From a checkpoint of a small transformer trained on Wikipedia: vocabulary 2048.
Each number is 128 + 32 x the weight over its row's rms, rounded and kept within 0 to 255. Layers, rows and columns count from 0. Numbers have three digits each. The size before them is the row's rms in percent of the matrix's.

# layer 6 attention query, 448x448, rms 0.0803, rows 328-447, columns 224-335
098:118200088136104059146150095130141102162088107103225112142091134063088078118140211132074167144162098149096090113052128095182076154161113111160078162127098133103057144137155065106129140136146183138212119125117074184107154105112119096147079108081162102148139145076120135140151097137076143131116140128129077166145108104127107103117143125107
103:134088152155118120153094103139121192172137151092170160101108120135167167094141126215079099126116135081131135087150149132127129112081075113127149129124144176140136117135152037117143105100121194119149140052115133098158083048152102195090120161116141163177196120118153125150079106103168099097174111072148121133103153144143153128126127182120
096:124127054134153067139094099067096155087186166128138092129146117095162108155127109100138141111139105094127117089128166113125141080115169097093156130131106139127121072061092086185154105121125126112088145166077133216129159119180116169127147182123124123133085145193114119169103126117059134098105188180176082111136094125156169097134088142097
096:068078090074150119116153171101160060169124089210135149114068108131158105095089079086212168104164121116091163138141146088167118104160085124130092189093146080093136086100145137102162207142113107122122132125142143118127152190136142106138093195099142127076130098128157133164108120124045191151113191110110161141102113159106155076132136100161
100:133129140129089155117126116103138106146107128125118144119126148118093135151162104070132179095112108148103109138183101158156135185080121097107153096146084155130138108122132160158136121126124169127114136151142122101149100082165136090108099081090087179172118097101145177104115098211142131115157128185122070143147123155127108137156172164123
087:088156115099126117157123196164161126120145090120088083068144186066061119148109131057113140178104134132119141135145115135104157185116157177130145117142133113026106148091107126132128115154125218123083145129111135123191086125106110171169088095138129117157116154139104160122158105169120159139107134181141154122121115093133128130059153094126
100:126178181116129136130127087138166110114149140089207133146091108156134131159148141113150160131161187124153103141128130127212135161160115140104128167120084046115121138095134097048131193137086188122125079151132140154145132055119115149112107095091205119109169155225132072146112160178159076110124155135174099159122072136122095154144153120100
095:145097125140120099154119177098185112187117149113163124097110132125141076138089131130023135162126160116102150145144147091125098145127167084087149133117079098165153149170142142102085084154127089159161153139071078181063128137121197121119162110115068095140078132119123129110081153109144079081162168138137087064164110092172090169104071146109
103:155108123144160162139202141132156200132158125078088151164124127124137107141135146180147128128106065184180092136126165099112129164078139123091116107150044172139137117130162050104104135187165148169101165105115141103164128132147130149059061181124156112128136130145148113134105106149163139129141132139120131167108131156178133159120074099127
108:155178157154116038120149082133088136071098157122116140101153132100126083176130183151087115100145113137118128088049069112118096142141145133110117117140120123157184151129203146137085195232146104133152141159119136150108185128152157171173082126135129159122150119083137150087105129124064139119172122099152127089157098148144085137127141126132
088:158129120173103136171160106145163131104135101145160164118175121125179085132070109174128128131160126139148093203092122229114142095120145072136096128109123148108141122177117126108133157152072150169130120126071162181100141162080139155108114123127071161121109161172102118110108121143121117110145142166122073091054094076154120106135111145164
100:105133110148118170117124097115161123104085107137141156154155099146100115148101184144155100123151122109178102106164098090165175152124134172111115113133073149169190123091094159125132113148127158111192166133144155088121122184095183178134152113137090100103133104143163091106115118164180126169164126099045051164115106206104147169069083105135
111:161146155104106085152134150118124144114194159166152108196158113114130135121144146108152122107162150181085108172131146123117096136152118124140096184146114154144146133179089111127127146084060185084144184192115127156149079150146156147157112141180089162124114107176186117106109160099102100112050140101179113100140142133120127150140140097139
088:117157127125126140076118145097137102100158140078121143110108135146112121110135113121118152172153112106090119075174102160082172121108147158187093151148105103084139135136048112099123141154117110100184146138157129123122109119110126144115141108071105118171092100148123104057154173105127198098165147137107127107155121214171105158159094128092
098:047195135085124121086053131135139128163167144188201109120199165088025181102167125131067192090136125109127112093168111127139145110134168103126165097109146041085134096194120129126128151111157094069090173144165073170072154141084130117111109165162126141159137119196090113147123156130104052146149088065096121121160133142164103155150100145076
107:155117161195131155148135097100137063168137070063096173115116165096129139130140138148088119161080095102146200136150120095193104101120136170123110155090181168095116133113126135185128169074151115097131142103129132103138115102141095100066137161159141116103118160163099122137145158087108160089156166167055109182147081140088177113082132083127
106:116110156161127143132170175100103125149095159133098118131125145177105058059147107087144136174192160180093152090111113111098171123199109097074141121111106147195073075071153131091130101136152120097068161151165160131136132198110095172178108131081118090136117142193082126113117125099105135141205075127125158108071129128160119129152154167121
101:124155161097088158114084116097096074106146100123120182109062145117176079110118125052112191150163171137099161041126124198140145099182138097115131153116118127077173184088136101112096111125107099133158099090130162163087088116157128140145154125152173129139152151107116094082090130145135118094143097141153140030165166162149173135153158158155
099:063136144138113142098143182062091149133146168133134109089073171128070120125111145116130127126101107082121112157178100126126131101144114093125092102126115133129087117125106094111061135111116094166130107107116133088143054071056121111172143156091119169138124075161159125159165142155074110148179122172107143136113114162150097173159113075101
103:129149108156116131084123122115105164120156059134145144119123148142156108139127138124153172192093114064116134104128095162125157139096115097071130132112126086217101161176182084159188103140124105110147116102139107099082133134128140135092121120140167128165189133141122106073079160117185185142085112131177117130241120194121075110162119134104
105:145152134109152117047107064125136115093140123129170120120134195129134125100134067116146164129120147166111221135177082105169152074189161162126096137154113187059098117138145155116103102128079067107124069177112148162148119139113132120143140093148130079157124138141065143136140093114173118115114182131108170116079105212146168091107091096165
106:096058139092165154107097140124144153176149124120160173154101169112144118159061119135122149114114153087064098108077167129102144162160079177146103135119155170150218137152079185176146127139128168121144169110094149121033067134117107156109153196131069144098117161091177089130041125061139110151135111166149161113147135080126145147094123133090
100:060141158121136150109149122111161092163127138183103104119153117136117137123135098131057101074143130186127162182127118073187121178157120155168104121096171190147114169117182087105128159142107096115162194104166137081119137201111140115141170140086108062139139117171168075124122144175114134108158093116131166153145126140162116134169098171139
106:157108131102162109079174151133142055159090175151152146175097170139119078159109083178111092138133139103118107102113141114133072139174144138149105175163130092143109191172084151158115146059141138159112135111141086149086092093152148180110112071088122089129097082115071147116079128097118098103132150150133151174113101136120083125155107108129
100:137174115149096092118126143103126163108123042132084113145120042138193139157138135095144163183153142126118158128152130120179134143112150162100121077129151117159158176155131169166164081100092146083082128079085066100094086115089139124137177118133142128121079079133150128138074111146107124135144150175104108143108097196129129146050147134141
095:204150110112209098210081149064069141159204117120143065151146142161134140174129099185105119067057090108197107100154137149126124157160158162114098135087175163155154147139120086169187088129160116159126192142120129125149108149123131122145118044136165140133083119142127114138124142092109176141202074112129118071122125153143078116111121117158
095:091139135096156186155139086089172109075121189124191138176107156139130125154103103147107168132114118135114143140164102152150145112166183076096168158118082118196137122100111126136030156168104134134115097096101148155160048138076153146113123141139145128092138130074078094128124073112094141122074097132163116160111161138112137117164114110108
095:188150141136165157166159102105111130121144107122196133152154151141167189112076126076131117114100145161124147177132186146069062143132155177103123183156101128106163044100132165133109112051110106158136105145126141087121157111094145122136112129133143114161171094136160126212126136142128153144096148112126017170145141101070108126118109167133
096:200163121129117131156112134100161126145115197134172112112158120099116125128121176161141143100138170141110185119169173136151026125107132086128122153132095178166097142161150157140180128082123095120080097130119075149117133072125098127127128085175065189075115180154125114109131084138166145143079134114152190124141143082115177123103115106151
100:130170127103067110105159147075116087102079134090090078107126184095174140137151126149139072123100139163141111125111096092113075141180132095162104159109171091132112183121123128093093132063123102156105110106083140165137184180121127113067072102127136114044149141121039148134148119144134134092127165115079168159093135068133155065144127152104
093:142150121127128160154136131142151107121132152139094127170128109157145146189119132145116084104087121147193104121074086138113118122122138168113106144111148138107057207157151090057068050104163096158141072107132189168198142088107108173096136079126180145112095123105112133161112139149124143085144148059089155127107225125115127166121131057163
099:099177093148169130162106163075141103126138113159107129147137125123126145122160151208099114091102102145130151179120112120121109113099103129128136127115097131101120163133119121148180119140091121173145101121134106148118165138125129126099108136124141103077144142150084129129176184157154145107041131170138150049095166108121144127119077181139
087:091126166090070175144165066126101146118127141149093107153165092129117103119134176174106114127131187124103138153115136064183115131092155065180127064185150107139094176084134153088212136131143131103145124111128102114146123081134161128137158124163167137068150140072098139153155153180130110100209118115140166115133173111165117119112117123127
103:074179166187080116118173135124087137175111187034148197113105088131119141127113083169110163087128148164127156155148086124142117097121158164141094177154057141160108101116064110161139127127081139110116189147144155106208070069163126095117125123116152157124139154167121138121069100141152116142168158111122116055154111150138125109181070158115
101:185083085073129139108153121134100099109065116146110126158141138096180148135092121098133119131088134139142183199093159115080134120102131116166175197114128177093187135162108153115097109169125041103065123175129134139113150154142139172136117138185140131135077154120095108105147052165146127131099139110079146204094115169161110140130106145144
094:115179141132165167101175155135153066146136197127141168150116112088121136159132112080173134157163154134121144118115111108167093136132177137194095116138176111140113157110145134082138108090183103140159118041042146110112187112125121096076169045127106152113163123087139132126187161135107114051081156144129097108071178156157096109078141175098
101:095109140169101160157084103097102101091127101155142158126166156100103138154156190094082104201116167131124121156097130167103192182142150091164159065146179150131105148082118181123122149130130108152140113167109130159136105107172151138119121097144105147144093090126067131157184098131164059117129144181130128085098131142139092133129156109147
092:117133175145069137084162148202115100193117107158118140150150138096085118087092151166078146089140140171095124124111141091135186125101175072103142147185113089078120136104127136139144144143119065168154164104133132130124137092137158154141086128137080089158167100178101057092123150097087107115108153139137079159107151145197101157088159140088
096:083166127141178059167105137166159092141157168128081131125127159123108108099081119097090116062159142153077100103140176083157169135134097097185103116117138187119131092135143155183102172111062161126105087046109162110135066095154117129138091108171126162110147154123125125150149153121090158134105114134079171188130135139104138128139171171108
097:139166123141091135075109152124118203134106077132137110122128132152131103118162077087133178085170106103177094130171100138191116133113110164095115149138084118183106084107109082132143178107094096162115138173143121127115171127160105200116083160147151096178127140140102133131073142144131097120151179167178120134148145122100039142138132096142
105:096151142147102139188129100239159150162103092129162125125115155149130107147063153084154091101166094086178138132072139129150171212086101155096089154148091178132133120059149111136082162197112132127120056074071173094117140138074184150153076139130147165129155068127161140158156104076096127124106111108114094123170083130106116116136125144181
103:095132120114137120122189160144124120107134121169093132112113145145140154115102131159153090168112085138032161121114156073166088109167137136096143141167108162079103131167202152096074069102161140156137111180091115133151092131157137159150122171137086161096060085102155149145144081163156157144137134173165096112137107135112179153070112107097
096:146111142147087125130147080112189149133094153159142128140093128083082176061115109095064111078139126102117194137189089125093162113158121087130125166101157133193171160209134189170113102149103109175088142176121229126121100173144107096168095124155142133144080104124112139173121213076130081162090106175102115053095101140153067123155087121108
106:139138086138140085150162173164090122111091072137130139138167126093126133124092100192049169154162186137114073121140116128133152102156135054093135110120111112110187160169067145125088083131154108115133050126103130179116113102138098112093143111217115141112112141131144146188120151146217095163146197138058095127108110120155129087174105145083
096:076161114142101121073109095152153085113114160119114148133096113142093127127183145173130110099122126147109150175153128108131124134161110141148150189073148160182142168145116123132143102145090149152124150082141084134123082136083080106064117117132153151091138158066162144137126136187151096128137140167154093143129141114135116157113155120106
092:104038112124103159162162106130182168142077129047105071076199115170151111184134086182185113099171074122121130148138097139146135134113149163206126088154131144071130098176168117124154122147133163137143139117163062150178152136085103166051157177089068131083153176116117145091104093143099112116109111109115078173127166155145090129132165150117
104:106111129123139139143165152110150139145159113108137106112045105131159117101125140110106185107090197116183179110159116151120111001094126109156097112099160167123154158170143111118180145138095140103168131151161114129081160158092099112115157163072119158198087080118129139074164125098187120093144155121174113179107129155145112238174113097127
105:104144125164159155149132151088128108136176184121111122127172110092149164112114156180107155162102114168109141125114137137116144079092147106139108158090123134086160146154104128137124117156145128121060149143130124125105198126117131142134205092140158114122108136149136175119120102140126124050081139140084108184120123148102151111184150154162
099:154093139126116052098138147098171111068187171150121113160104127139112157110185067103120172176147126098182105122154202111132150060124154064153109143114151174140139128150159102078111116097117108172094124102156158154111213118178141079177173076124105091172191124111150146061091133141208209148094145098125098096115077185178129096140111181110
096:077104161099082083142141127129127175153094105094162120181185044149108158164101173150194178126138086121142103192090140132153136161155133111127138078116153130163059184130111134111166142110164138160127150128097087080138149085085067146151109087133148168196146123098137101133162177064125133149104164206124164128087147127100136077129109111149
103:097078171108131106142125132079162167162099132151145137132070077130142159140126173109161201092075100119173168143160130135113156094158111127197161081122162136131115122127076100136107133099120107093120106201123136151153131145093109165128114151131159118105185134135092112156102080126159149129154117224164120135159098072130155173093094123156
110:113134062153177114139122153135137089119160199119054112126104090084116107088112149150155068059170145122132129153161088123050165112151144121103184067128161074147161128207096174101167118124131152091151079101115124106158089131112141155119097183147141164140069118115146089128148198158138121080157132129138123134138118116176134118120187104144
099:157066175093134149126118169101164128094102057180124105174178191162172076113135097136138089130140139146145115144137130098134165177156105095086170092125143099132130093152165108102109174091209157143116113093072148170112112161138116131190155172118162132148028148111108155075114117185183092105108125127176115144125135148151155106146157096108
112:119158087163104110158144169173079107154111093101148156112060065102061095108143144148142107124120173121131132132124079099147132078098118140130091164166117124167166128080163118133129151167108069139116169126138102138148136102106148107131117167104113172132135125110143093135151104089140107161109117143122180167135058146152195091137102074155
103:105109111162177143062085092054090118127172097110108137143169140166153120125157132132098120153174104140122122174116112128149082127108119115123140166155116082158069199094171114117181203082118080148134160193108161114113162126138133150160118151134159101162191115114080156152120129092169106151085148113082134139178177090125120083117100099163
101:159145179137109211160147104116185102093193089096134121123147096164178155149139108122137102209164136155104121150196096133140120147094094102150214146118109160136167146093128149086106180099048124120198168172157168145110145117160203087160168146105110088130104104089161102097110117090105125138144165161124119143144084087068133104105151133105
107:076133154134192047124182128083226187127147149181224130111138151123139158109093138086159164171142105153138176055068050114101125144132077119134080187109177172145105123117100107107090133107147128112181078117148105142192105118159121119116110128184119131151182165150167101137135082139136113136106101184167118143151100094121124145111147063131
099:099135116120113137139126130087129149071076142091123150059092083130172150162100137143158181103151162101134110112125104168176182175114084158086072144138112126060103141123166120163114101190161132149117128091128134059126113139147127158166116111088127147110132111080097099109104118130087147085147126159170102135130130157101104164125092125096
102:144097129147143095105076169126187228149125113104112122146200147117141101115201135165134037168096088150066114168116115123105124116136147128169124165157112108163183105141135141212090125103114126109081200113051145101151108150196101149114140150102157102116109157101166119099144083142128109207169164149138112138131154179150122155164131142159
098:146126149161161092134162085149102113081049143114117156147071118183136119095104122125093160154123135131118143147175134148094153122154142116093121081130160083131104157041152139146207109073176142064143144127186145182133114104112169110178163124139105123154135131154106109114139079115105151152124146094105109150121143149114102192146076152083
101:090135167070151110121167114127141144105071135117127165106158108145090102088144107116193107098121087143170172102122162106131128190109187124114122131136164069130082069128152141123144150099118164129136186093137115108176162111119139117145105201090185135162137122071114163117084107120100102156143136130165141123169122084160181142096127118107
103:175128154094098110127142167189081089086125124082154151087121137108222144149106146132136110121095120130166114130089138143156128134170147115139087169112117073105052137097139148112137102093113108136157163205149196128141121157195095173141114157150117151116112082191192155135136119104092193125131135181163163159144137151105180118125143154166
101:154116120083139100144151158171083131135099094193148123110099153103132118126132114177109137146126110107092153128153113135127140074125143165130127165099162150141123184164069106087166092166119080137130100138089097114147080056116106191132117102090169090098122084162138186181092179089139136105160109128139092101170142133123158102082103185135
103:126133131102061152121098142184118090133135138125159116107178101168132137202124158092175131020128123085109146134126162150096063057137103141131127170163158164118076110151090061076135061109098151113096104180157117128113167084185159145120139110152149154080121115124151085112108110123113072120114123102169144128101117120098151082109165200141
106:068125129153206115154099097119182152161165121120083141124138080121178126097123098165131143113129079140105110132117163201174189149176119153104123110137170117116193091096181166100119132083130161117175133122148144119149144127130147098138156130123094179131089146181139114173129149145096081146179172095132060132058160134113156085104176141150
098:113090197149062144082153121100123139063108122122129102139157150117155056151067106107163154164140165075078124139171170109144137116106097146134081060086122120137133143128158109097135164113107191074210120076155133109160114110178122129116092133088155178167096124119121106122151114036176133132126149148147107111160095136141130113150142117138
107:158204108138187080179148148175164151086119114141094077137110093153110197133128124118127139107127121108143150129145088139060079150161167100093154109093133146119082104121133128101192142167123109179078157134073094124137130136115149058114156120181187146121139158134128155135124134136211165072174122121102148152147125154062142152085074109190
109:101179121105134157089168148121160163100133109081107160111093125193134199069170110113141147106065115093149134157156094081172082109140119102111135138097123100141097125090110122110139092151090103161095145132174128166121055123117068130123174188132115152087112132130181113149145148110151043143090102173147082196119056132138121126120082122147
101:142162146112130127125177134125079084119139183178139104127117156135109136144137167184108103100153156142155119180115184120111073168126151130103149140109144119110119098095164143079156129131165093130118136190154095119169111098113143180083107138178133073136150092178120163130160112170097147124123112109108012166150142045170153221124170178066
109:125120150126089087159094130113113081073124138025094161176167130146137139186132058136203130140141151068176210174109112153102114089105124144049158127121153132110156146139133133079144117115173128191163115079121131144130083115157119126105105126104101160086092199094112155117125184146173131131155148134113087144116153115147150115149150094127
108:135040091157090106107188113122150174138099110096194126083126121102087028107168148124169132112101135111097148139114070099109141110136119095132073150097145044099140161117154191143156114130102100090114141108176129101096169088172171108165159119156120146071120115152154071088180090132097134179133071144073187129108158124139118109159038115109
106:098101060204161075146125206130180145161137128147090124121158115112133120199141125066104089149059143136116116117111190074096149154135115146143133111131121091156169137141146189081105151191132129135146154110185118134088159125108123151159107125130114087105143101119106165095145093113161127121090071039166069117115181178098125126194178126109
102:154129103117097121089172114140123124120147099125173129143166140129125126145163131102115135126146154170097111129146150098102098159104142185125141119145082119108147141119188132143138170064128123065106120106146058142118042109132091184068137129200131149115080184118143077125146187123196083249082162080184144139141204093129109183140142148130
108:121109137067115113180093153139130069105171102143125163139137120123118121114120111168128132059058172126172159147108114107124124146072130123086121140130152091155129140136181136077081140089114094145129066100135105105122145212174153150160084153123140130078119106142123150129118105133193165138100146134145160167127087121170057112146120154167
101:099162126119150121100176083125082122105092080161074173177138093167161178156109129135133184113103095104069097088135119093166113113076162154109158183110129080127134131151141163097106148140095093097133108192119102133162130121159112131172109135120157074103114143125085048107228100111115166124167152085156184108106112114146178120120140154098
109:216116095142134100104179137030164145151127135094142141176129083118081097117169103134099113080094126119130104127111110143106126095114197174165118066192116165185138233154178167107157087109103151161129129157120131081118126134088089129137153153159081084100130161191086124121109100084139143153132136155135110079131076097145210139014114128108
103:141140129103106098104148123151119174131129122140168137108082119072175094174154131125070159130122177143114135184120109123150200122119172113095144129122164124094161118111128129138109069130129146146117173133163118192153115086122114093064103133119177136100152141176080145120136135065124150119116080127101152095169106134115159167074086200175
114:109114150116092137109098090103134147129064088156146132141136159129173121113112144112062108096102127208190160111086108112138183132113132150117119156127150124117049140164124155076105170155069178127126154073121093127103132158052098152180113103083141140119065127164112146201140104118144117153133135133191146176161162112129138128173100152102
109:131153183169081108139110135160147094156145122084140129148159068203130143171135106135149165079125193095143143175106128148193091130150128136130186100084136047175130119073121133142133084059133118130110128088139063116141151110158209136157147149116203051124147137109168174151098144094062158103125124135132106120159116151082138142081178128134
108:118089122107108114192155095175068144090098092159142170155123117116130081132114123148074177163130141080104162161125101088165142127150129136085147115171149110108165131124114099101102083101175153138166075102159124141141130142039122172140122113121085169074099122169170112086099106124130124123095139168101141083134178124157146123139162099157
113:173114193165159155075160127158164075097191159109133072105136128159099141099091105136117170115136173172146121126084127083167107222135162163179130151128083128090163128129109096127114154093005131133124080086160096146087168105155094146157136126139107147097134101102167132121142157119142086107134157109107105088124141125106143128146085157111
095:127128072151110166082208058133142186104216151178075125139110139078177125116147105118134127198120112144088121137186097103133077149108150126153119147120183158055138159100107123093165111150126182078162114171181124162142121099156161137068083084107114108165129075173110132104175149139063135173132092158119142093104105143130103142112118117098
112:142117078148120137182144161143173111117043166156107144118149168115136079108126137176069102113140156136052168150094171181144116114112203133160174153128112093131103111148049116138136175100174138121105145085070127091127129120189087131138133098158144132176155134195103100172100193127169136148138118149154112088127096152127142051167098096105
106:114110109163130130107148111123153139197110187158105121165103071132149101159068111097127122139093037157112162132148171124095159103171102156122107146080078164098111152174105109113088160160107088138094158116131126151135144128122157129185126113114193090077147125081176109123064132139153100136215112176130134168137067129136125111131138120135
116:096112110125111171137135161129149190172156095154125125148137149052109156139088114103126143185094136118133151190069157139092121085151201169109096104134129138197135127113140125134081106113129069110166132096156153148078137157136125146138214103110106127113131129158159149155136128154150159098160089147116077137119117081099147129119125159145
113:094131109177111153168085133132096135112092077123120140081135128144158109060164146106115109084107079128167089149170125030120063130177127145165110136160098120099166165073160129097127129136154135143142178162094098125149141107134150071142163068117146092172078155129162154112139154140093131130137148162093151115137116136054080128167099106137
113:115139124112183080098136146150133125129098156133119077123119117147136094117155014089089147109084096106127154112099075087110143101139102178131146135133093117153093134123162106109089132131069150128117101063125111196085108179106088111129187125103162087130107120097150125106159132119096128113083131131173122154088124168174119200137058143113
117:133127160152101094128146133127123118142101098126138139085120119132154134117153113117136124165083124123156124166126180161159077103125105150100183146189134143180123095146182117116170161104174135118129165108147127124183102083107079103091098120091111119157175247112123188108146099129098103154121101114119154092132150110142139124098147128146
092:159155162129141123111103106171146167125102130150112143116100135151097081122083155104131163166142145129120122128156086187174149099096076188048110123103072141090162119117158132139069085212095109146135108134120131102158110122179162148130142104064148092158115093099135059140144132130146149051181099128126139077105105169167185126147143099108
100:109137054148109084118114167095111101155129106105114135104104140135138090159130141191158141072151122201111084141118147135081065184088117128103098165161183077110112136060139104100144152133125143160122140150145188121149162195112156130116156139119086146141132107180121108097174138108145140145158113120142114190113121189172082165134097110094
102:108183110118173170156136073136103140132141087141171191130116154089114152095142121048151161184130158130112103109097120079113120104085139131155109083113082139149167145086128144121096145114097128154122122117148111155084070151184132079069126129144134161089125122097193105138167142136130125166064113150153108069100084065133158119133155135121
101:084132110133082107091073117163161141118156120126076156135131068115094079117155050176080076093192118179148098102168106110118141105169126139136172124110071122176136135103147088123139133155137187124126188179168071163105118139181105105159105128185189156104146130183106173095077132121128161160132124138153124149168110145148128134097165155103
091:133142076116159143092121140100148193108143155173138151202140106118153066188126080126101188124089121200190090112165122177137131149149159115116125147140129191142103088111150136126146127103075184212117167071075117203174146109101093116106105159108129091113095133100130093126128150118120083119130158098122115116137113109152105163133151114103
102:131066165126132114125158136142128111144170099100069080148139191101087158140095141105143131105093120142163133086146139118119143108141167114120109083126132127137137174139112199128131127164105114119128151117088155122160200070121126134132141125084110112105107109088181189163096090076132151123141144106150165191133150174110179157076155148119
102:144147178075081101094099116121155104107125133137104114150184108091124130120136135117068167118102157158148137146170135128112217116114140125150116113121133143120075110127042142108223088073154095153164114103127119098144192132203128155141122098152138144099117109102059095125158123080096157171101150167135100131094144091152089137099145158102
101:087090127184102124116151118110056137118085069084133088125145127134098177109148178136167082158152117152186109116156109145100126091136183115088135176143144096119178168116075140103119083142092112103116062214123180097116108111120083133093146146140104181083124079120130083122157163119199099145146073188110095099158110152127157110065147118108
110:157163148109141127070123138183099087148101150089117085139152186097082130162111111136147131144104123127165119139125090126168165155124137179179106133139159122174128098134133134104083092135146142136057080113107148139156128218125120094099071163151139142159161154101181107160106094116129132159162127126093123077120136103152134198054095091108
102:105165090119145186120142146094113114177106090139059141166133161140145092133071116120064137159169118113162176193155164089145139123117135110109116167155089129136101108162126164090133133149199169140106129117131177123157118129124136092137149136096135102117085064130097072143150120081112130133086114124126168137099166109105122144098110142165
104:136157103127134074162141100071068162182126128153071147147129088155154129150109151071141229108098081124113086212148133152140050168170222136131140136132157127148148102139153128108099104076131112093089168152141142131094100174160107152158142121160077150143041136099096121152169132128138122133087187098146182131136134097176178141147157100155
110:113124125128077147109089124118084101149120099143133123135085134143150148158084156095127141126149117143161187179170084173106096134119128167104134133117142054115102062080117090127121139168163089147102084090178175158121151159106117132106152097081101122091146111189141140122126165122178090141177089153144077116132150168127154157122154158103
105:158202108197132089139122113160133174093063121100077113083142108151086111094093089141110186148117127141134093134152082155093102130119127087141115154150130164129117061112128130128122096078108120123123136145128147043156121145099127108145165133146135121126171168181138080145089101108180103202143100160126139164126162084112136132133165160061
103:181121149152185129065178161127158123133108163179115151144111150123179124152148147080159118192140144140158155098155157074104160134151163185138201032142164134139151130164114127136150121194119089074076206071101128168180206082091111119087163114210140066110152136098137127118143092125129147154120100151093178163113143182120164091112141089127
113:147128114184082207145146104123168085102128112117169104082073137088114161151130112093137099118144137093088106121132163145135162093151134176171176180128154088135126157115170141091081120133132152156111188163101175146161111115124131135143231137098132107144137043174134171153101133128182090233075110146157109122123061081131109152161085136125
108:181158096153145161116100103130077178128102172079088114105167121120099135118108196140170103145147074130103094039211096113156094095112064113209168098154098154084123173147111130087154105127150124146107117158125103141127179142149039162172167128090105102118123103140106116183137076161129068116129105135150123096157052139105089170105154042118
105:122161150107118166137136134187104141128137072156152171194171116113111093111135117158119109136096113135149129134197139141127157107132135159067141123116156124141086119085116142186166129141152146104092161204114172187181170194171129145076048090153147124144052086167066155133134099051095160109162149109063135152109101129117160096128162145147
107:117189186155157134133102161171167053131108158101158142154084114124096138156109133107163141163105094086160107132145105104129155121148172158155123188206147148158146130134128131125148065089120088101099106088080115174083175109165094162113136129113113056167120117151170159110117140146104101099136126120128033095133122146081083087098104108138
106:112148138132104150125108078133170145141144107181130076059131118100140118152163145075141122170105150076165139143181133093161162132113140160136147137150154104125146146157114124105111109105141170078169153150111134142141087075147120140187095053125181164145166094156097108098101095034143170102130117087101121128103155137165070118063061194153
114:156141130165148153120150084108118115130112105115189086129100125073120123131095142110087135030069118125102134137126116127071173166150074140136165151161131177072121091124109126115155154116152100164133193118102087144110116066143132115132062034158185150125126135139109163102183112176145146168148134093160089124132116152135118101052130091096
100:162162078132151123088101130111148152102104136112149116177129111097135071097118122192066165059116108147166121116095126124146100137109157114071128114139139208156126104138142153128132151114146182142139108125156100120150141094136152100157141099028116112136129083125137050123119168105161156189193068121136147206116137197105101111109166157098
108:142146140058099080179121097132052143104110160182127122129132144150183134131157098163143142136183135153117116141143125117134085144135151129124154123125082118214152105171051175133143067103106093159131093089185110134073160101089111132131120079082085139147137101148120152139174139155179126104144219153146122120101083110146160120126120161121
102:129144173126207115143085168132045115135118141114198145102154121132111104182115134124168110091184159093163104108092102121139126147142126107095095149202174088161073112150096140110081166056110155115105128120140195078110097164054150099198103199131048152110110098117126076125127173084183149175154149104139124134108105119133110146148136167111
110:156171077116150137131143090104096091090140131081175174059155173123100107128124107144083146146136116142121100130074159132101128101143164139142093089150068148122142101097103093130124133106135077178111140138158102134135053170132084129101191121101145097115179156117160143127044130137113145075148167121144164107166159131128084109165153143149
113:126103110091119109124102191103076080118174133120111116154130113136124155142100134137117104116155184140138118171141174119114085150142114040167157128124149142114127102118135192136161092100158192151125141088132103139132082154157145202115147100161160170075144100131150104072121111158150109120124081159143159155095093156107127105172102218163
111:149066108132114187143148172128121137123124133166106168088128139145152136071119094080136125102164107153091130150136110128128130111115166087097110183113121145141152081101164102134052171147137082104143140130120159073131201183119125111123128105163117110123109128131169094186146090124180145096133125170105142158180168124099186109142170121075
110:116118101118135138128096182131197150136127107132119148093073189156147071124153127153051168132104104141095144151151115098106088128163150134183127128144133119173078142129117099145161114094137081160145148158072145131114182118011129181124169134166138065143124107082181165111142098122110124091155154156162131141093104139146153124145159124126
108:082148183157156101159109197156181164133069157154172067171090183167083101102198154069109084090115158120163121107146093104122160093154117083139134134099166142166176163107102091162215100101085139166118141150101109120071118094119155079118137117138151167150106168133152113186098137106169115175147125114096104178123133174068164192123130068068
112:124131128141170181195095145163156137145158095100098179111136131120119122132187126180174148205133122165169162145093089171119140129167139169164102106110114064146139144113119092099123128121123175164089086183136083124140103153110142092140139141061123171129082102113032173147085112165151130160135121099198140141129160082145080144184102126146
108:123170169090090080130136116088115129103055100135092172134082123104184124127136080074153091142098103109151129077109142115114152136147099113110158112115136136154185150129136095138153127155116093113110156117103174067128112178179127119137138124146158089138136206164098106153114086196174166133108150090166119083140094090172127151051098133117
108:148097102080083137031170113119127133163125146142097203103123117106085155142135074123112169172151119114156105074115149143123186156085113112098115118184148059130118111167096137104127131096067131173142150159030173127062098175139159072164190137115126141110112125191151100118118159066166171169085183179143105192119179132144201149089055078149
110:201096157119183182099141058079104116147138118131127149108149176126125137163107145162158134101113219167161093099110117147160110137148125151156143109081164147161173105122129157133133130088127093109158053155176063110144122170121108164100093133133174152139127168126088100148176016043179169126162092097143084137163117116144148149112088200116